From a checkpoint of a small transformer trained on Wikipedia.
Size: width 96, MLP 384 tanh GELU, vocabulary 8192, 2.28M parameters.
Training: a variant of SOAP for these matrices, 126M tokens, 3837 steps.
Each number is 128 + 24 x the weight over the matrix's rms, rounded and kept within 0 to 255. Layers, rows and columns count from 0. Numbers have three digits each.

# q: layer 11 attention query, 96x96, rms 0.147, rows 9-24,40-55,72-87, columns 0-95
# k: layer 11 attention key, 32x96, rms 0.144, rows 8-23, columns 0-95
q40:106081178072114136059152147118193141053090157162117130150223204111174086143122094139127115084058192109131058133112084057089178126085137110110048095219088134090115108114142142105143025174075161153154090133157174245113065097103116210101114133203149169196131131130154159125184122146159109079
q72:136080119126109128148166104174135155137175129157115131092124093112083118101140137141158149105121093102150138088119140165125141117193104117140121112074129174142130125158107116075131178195126136119148110125143105101113151116150086118154132140110117143159108103079113134145150132134106101100
k8:119128139124134099114132153119135140145125135112120132142120100128117151123139137133120103111112130139136113159132156107119115154145129152110099104127112143144132145141142138138155138108111127117115166139116126143115118126136146139146130124118142135107125108137131126103088120141126126121
q9:119132129128132127133119136111145138124134113113133146137115127138117121144135129126127138138140108126142112134112131135123125125118117138134131134127108142131133146122129126137120115140125117115128122139124124130111136132112120125124135129130122111123144113125132127100113126135114121125
q41:098052134070174126015104130112175137100114109130131162152147129124127105125042194171147083062110222090139121112122095137042177167057124086138096122208152219116153100163125060097084030237091133074099177068171185103089196095117081186204159227172189149154148051093152054177129153180159116171
q73:136075129146158154104091125105151176116096102146117062124192199135137144135131101131116133084056100139145140143116141140120164145150107122106123109089164134102117121119111111102115102175108094144133133142125126116107166106123104142144136137114126128207094140096151120174161147138089160120
k9:126148111147113140131111142155132119127134139113120103143121141111138114137131121134147124129128122116131124133134109109116132131165124135106105110110122160121138122128115130133133143095123111128127156110122120119140120132141121125135128134123129129130119125119126115120111125130123128116
q10:110111143138117130146098151120151153112163108100146119136123156158131121146131120142140159141141107119151120136093128119120139107129123111128136141122101146137146156118118146121150108119117080112147129161130122148098119113096110118111173130126119118149144141116137143095118129141102118078
q42:078091208070155150047104129124173147101088127137129145142202184118166089105102118140099106050054197103142089158082097138057172152090127167133038137225104086122109137089180146108187030147074100099159131147138127255138093099088151200098113107144186181206122200123178133136205109102127150084
q74:084025176100121129032026136156253156107032179131143051102241190149179127193146101165156130052045135142170073121146108084107181159092107113111041082209093144138117138088173167138118006199060110145153133168090086218076132105077122219121123137178164191242189167113188128148201092095114128086
k10:109123139117140100123113138172146140139094129135136126112125135154113171094137147130104125110115145135150106130136181128137106176106143106122116126120148137132104144128153144130132097125115102148153130158097160136107132110130143148109117121109144132133127134139150113098085134124149130148
q11:141139135122128118132135133115136132132136126114131154146115120115129102142135113124129140143142123130143109140131123157120122122121116139151131123128117129140124135136126128138131135128122126116119119114140124129124133141113140117152120127143128119133133116117129149128129121132123110139
q43:160136134109160147090158128175102151136129167111145147154152141085133129116073116139149129075141169135129134128088100162115145126116138159161138155126124130118113129092099109091131113133132115168097104160119123113124159118121129128118122140143125108113138145102137132165122144124137111110
q75:125099126125164154113131101129168154143093151163153114119159166114099085116101091136162153103112153143123122104130102142125161136164146105153130141130120120133105159094098121106118137185124099144131125142149097147117144116131115146133136104142145169151081117147151103157153139142119097099
k11:161146114145091151154127134124127107128173130110145124140116119109144083137141102135144159167164123130139122161144095102165100094153138136118114120118105109134157136119105135098101150118105143145133094103155122136139101129140111094140128125163104115125134135121125157140128114163133114113
q12:100181138107153122117102111122190160129122108115148122166056111082170047162144104079124092107133095080135082197153115173114155173091133105127150148116153102134113120148128160129095072114120090140135115106127103107133197152177143133147049115110137162129104109136143157099140130144155094167
q44:112101168108165130096132129121124144121148127139132147143166134100117101155108101117115103067129148120105104161104093120117117101131134115125104130171091111120129158122099129081127091147124089155112124112152146146128124100129119170142125135144125140121139124109143138169146136129129102120
q76:121106160111124094109122144145135148137146122106152125128164112113149128154123098130123125072106120124150113156128120113110126130168133137162100108112100146139106169118126148112108112145131084145134155136121103103133137117144161154142140111139144169145098114104138125148130109110126119116
k12:105117143133155123163115157135119149102139158096121168120141137117112118156096145058129137119150090113139126110152130137107096089149144105150115153141171125135091104115170118171143121133144093083066129210085088090150168176140146130088101096144135114106108121136180170180138144139134120156
q13:120090120110103171146104120124152125128103109186130085166120132118144115081133089095106132114132117081085153116181108148114167152128129108116152161124113146128148103124127095141131107136146139130135127089161088139110121090140119121176135143108116125121120172074130145097115137146162109141
q45:118111111128131124111134144113134131099123088142110166124151151137141106090106158131090087150122156127129140136138109114149135138081126132143112125167144115121118099132137116158161102133103161106156147117134161126123113122106144148128123152147149111129135133130111114129115127141144109181
q77:125092082135116150125129150106131111104121124120102115088117136134133107101127144140102117145122135136141161130145153128152135137115130114129164137133170162106142070127120093132108142107117187121152121105134146129125146108112113137150140153118107107157138118109128133139149145171142172159
k13:183101065125130119159102123087165108085108123149162140144133100077148138107111127055167136127140115164133143119167145116171156074143117089133110109148190156154169129165086125169117107134132130152133110095125092141135136129133057123133117078122094115150083131041139147148141137141124118150
q14:122112176124070159138100160052141136123058102055129107126155179110102152134139142134123137115107129137153146131131134110106069166107221101144088109173143093186131115158164175128077151129106156143149139115171105088062132091122135133054164132110117207145165147161130128091123119169142063163
q46:128136116131125118140116136151127133138122129135131131115103105125142166138114123146146148149128111126148122120141149145134146132134129119138133133105135159142136125122143115157143144130135128108140167145113122082086148134127139114133143133109138130110127101109130087098113124135105124127
q78:129126100126113159140115122140095112137117131130124129139112145116114091123107141140136120150103133124142158105116122150119129125124120111124141134133154103132139103131142108132130132157120120138139144111142148124140131128134132115144139142120107121141134123127134115105115143114112119139
k14:132108094138142137140122118154160209113104180137107153153141143126056096135131093141124081129139111104126132165108129113141121168143114083188128135162183111136113145122142114126091123115109156114079087116126167181140123140136114069149082144142119206146143112114159118062076131101106124132
q15:169125164161074124113163112121104127090121090089109097167059145131090132146190129081133113149165163107161144148149112082112124112112131126108109146107131211079171088163142181092102119165150100162156162150123078128131122109127100124116066104140112135073085130199113142210117189143089098117
q47:159175112146134121138123116140107107133140141109138143131113108128121132113139126120141144139157115112119130114136132138153092106136116127132146156094136118127142124136111140113126155104148113115130093145126110075138123152122124088118124129113119123103131118122113141117104131118140128128
q79:144180116143117131148147120160098106140141117146120123133092099137094115108143114116149138130142138141127117127130143128119105105111132125096148141112138140109141132137130117110130155120157133129120112117131138126141135124160116107103117105120115126104094106146117154144131149123120147096
k15:124119151154118130098084170192209138154094155091141173116097151145140105099122108094127076117094179155214108072163094138177064136151125093110113127099149157133185105158150152093156154134157114135150115138104166145130134082136156150121116109081127124116077120167165133116086146111135115101
q16:179123105113184233137175162107121140092161091129128108111164112112109143130147187105154144138093129161125122098149087166141141146078147131069096141096131062135134116118135161156106138106162113101106113138133202140101116162130142107121065129156080187109157121110137129118137077146142125059
q48:142125130146135153171140127140136123143122116135129134103123121126142120135133120122124136160130114118127131127110146119132121120133136138104124139117125106120121137123107131146132140104135115124150113129117110137157131113127096106117124115129121150140143124133149142110117115142117122118
q80:137116112147120183121131146121128117143134088126134115096117130117134123112143116131159140124137120095126102115118138115153132117088123090118109141128124117137130126112131125119146110144156143127157119143107139141136103136121134133100113125127122144151135134118132149106155101159137139086
k16:142155136146152165127154094090108114147159092106184127153122139093125178122157096136180092165063096088162121080126149082130106074146122125129098098131124116068081097139147136181094104107137096115152114107146200085121128146103159132153090107143138120148100147151126173079143123162131120123
q17:132145144152147114165139107154126165091079029061104065136142090119174087112111159170130151107055187136156165119114152152107150121098051118156141100144105158151098091109125138129119207141125087142100118176154158177124120157140164165142108133189126121117132084112102098099103194157088036147
q49:112104146117118139114134112139150147122094127125123116154116136134154102110096135140122119135099157124132129143125133138113140121149139129154141124136138143127108104116140138107126126146105129098142116137128125147119134122133147134121117121131141136152114166108136144122143124121131133103
q81:131117123123134136162095132165148167125127088132137104172117123138133128116107142119123102111093142147142153124125132143098142137142121139133140110136147142112108103141104129108140148140103108130113146123147135151106153106132116134156146124141139113139132115118123104139127143153116133126
k17:105136144084131111131119109124150217150155054107163129126148134110132154111123095108137141126101166121178144144115095135114073111120135106127174173116144147167093066119112108149127144158100142115150129095098126134124105159116089138145140101136110147149138105155076070180174120123069150156
q18:148126107156139109174184180092106122085078120107167173139158095107115109190142145099129153127144082113110119058183126128146121130150124170206155154134039093170201141136087124099078141098161081190148119136095156093144106095180111096119164112124140150116100147151061100114102117131051164166
q50:153142112142125133105134132101105119135142132106144151130135116122119127134132141127126115129155128121122143122139107135142113126127113132124129133138124115151134127128111117130116108122143140128116132113125136113140124155116127132139130136131133120101153137151109139135113119141136102160
q82:160149105136145129134130137105108113124141148111135129121130140113108131144133131108124131125164125112133118128142124127146110134120126133142107157132094117137159125117124109122102134108142146146127140133129136097135125147105119111139135106131137124127142103123109140130129131154132167169
k18:172120140122114121163146171131102179153082128125121130109088160139141091160093148079115153131104127085097082107126247137149068169123116142137095107143105133150143130134053144132124089120190146164121125091108118135090134212112157121141120153112145163132099109149094120127128138099146151100
q19:152183123200123114106092122156181139139148107098098117093139129046070129132153113120135164117190089197105166114125158102092098126135130146132161126129173085112117080149142087110130075118140190141147092141133125147130167131191094140154155103131137135167162116151107109075127117080138124066
q51:132139111129116127128135132126150113126128104125120136126126130132116113112145149122134105137133126132112131114132142121111117129115126133108114116141138132106106111120122130136136146123138150133136126121113136132140118125128129119126121127125118123119122130152117133115125119134148118144
q83:136142102140099154144124118095129118141119101140096126102115126107132126126136136132143127164132135156107139116134112139112116098111135137120127122125168130109110114144117126121141112140137155159117101137122116151144135140133123123101137108130137116135152127140107162107118122159117166107
k19:060143164163130150135129118142174116155121175155090111159187152106144087088154139090141185132142113133104173116161173129082134115111104124133115125101162117107094131136145070132122129100149131117136115077110143158117141125144117141097165106176108110105131132121076136178045122110093103066
q20:094112129127134122161151091097073108155173129067146160110089126173064109082166164122154131129134090099121137091178113121171093148128091170087154089090164129148133144077150145157168164139138098152131177119129115172141180109152094112166147128107144127162147158125098108076087136105195126100
q52:121134135133111122164120140156138127130139125102112125150097122131120114131144126121133131142137124135132103118137137122137120123125118138130122121122113139124117152115135148135153150118136133140112141125128113117117114118131136119136121122121121161147109128122135142119130128101127124120
q84:128112135138130149165102124121117102126132124133140129140103155124087117103149138122137121106128102115127122131151084128157117157117106132113138119133125127097141145096153122125112125121147129134117134135114133133133151147127117119131131142131138126138139116148120136136136115086133114120
k20:114109118139142146107147054113090145117131117090128106139135122124133139068103135080142110125193135136139120107161111104152120167131129124111135113113148098119114183124126136134123169122144124167155158126132100126180167165093098134099178205147124144172086094103107125083121125123139107131
q21:114037149113136111086196169136159144136104172184123059129097070142188137121109147106095116186118088133127152134162133105092101138146216154158115191144093120129116091079160086184146095128113039145149104120131153187136144146097108152106149140143092146166104129172136142111113161090149112081
q53:122112156109126118104143132123165128134102119137129098147135152113123124134132115114146148120095150141121108128131145131102137129143149131117129122134126115104112163105153150115134129126103117132132114142127114177130134106125125140113126117136135158150127147125147147143135124138115138086
q85:106123151131130137100160115153145146156126134138112146132144132123124128123094110147137131147109123142117151125143134145126125100158141162133129152114114110126102137102122133124150142122106105134132087138128109147120132121121140140084108143121116112148131168163159125135122138122141125112
k21:104119076107098116112121135106123176185130147171131111125119134102124141051135139115130112144163139128190181101076108135104155087169136152127132123138083111112197194101079130184115123136100090130154081085134136122100166128124158108087092140136125132081114119148116140181156149099110142113
q22:144161174111103150092155105168110170108147170096185135133126090156120073142108159129118185094106189101146123101148153111120121078093162163118142136127128134073146117121131097138108136108138066022128167141179090174107188162178114098127148098040135057154104137145154123121147078105088077143
q54:118125134123127111122102123117122133132127123122130123104122127134139137150117110155134131146136119123123140118118128143096151140134135106118108123118132137131143135139125108156139123138137117137121162148128140125121131136163119134146128144121134130138118111135146082147123127128140134100
q86:129124162122124109086120105126139146146113138127154142128148133143147130122124121141109155121124144137139149129137106121142143129138112153142113139136115136144126107126125121151100109145126094107158143135131123154128135127127135149128113117127141121118127146126155122131134114115132103103
k22:116115165085121161142135081069154138235116166112119140147108132172117129161166116155124102083184146144129115106120150095132126105093114104132107162168136122129141081105054066093125123088131134070100157167128097161136155125120142123116117161138094090148085184104102139104154151149106111152
q23:137142153175126126031115114099135139088149135114131105097070109225119095096115117097157164139099166113169133105110159123105138090100073165184110095167073053130111097133134114139124101147124123152115138084142137097170145086139093118167115158128119201176197157149173109150139167092127199163
q55:114128131136139138101116136132120139114144132106132138106148119154137132141133129148121125155126129108130138129125125125152140121149128117151134136147128112133140110120122112146139114116123116110132122123121127114122130116115122126122140137122119106111147123128125101105129126134123144133
q87:126119141131107144129126129138158121106128095103129140151118098148134089111134132153127120140109140132133139106127145131112134122154113121150097125152107110151121129139107124122118117157131117111128147095129122133123137108110127109135138141135128126155138123127162135120139129140126135107
k23:116119094158147194157139101091181114045155161148149097124131108124150098128110129116120136128173163118138092092128140164095134097164115094123130097118107104139115073127119101115135084111139160107181184125128080137151120081114217096090129166131136155176163091174120080156142130138136149104
q24:113087148099059175092114123165147142059178126120146174087156116113165164111154146181164118098128131147106107156143127115073118110116131161135099131184102124186152130084128112113133156161125129156156101068102051151140154122161139161056061122130176135150161158121110144148080080211110138136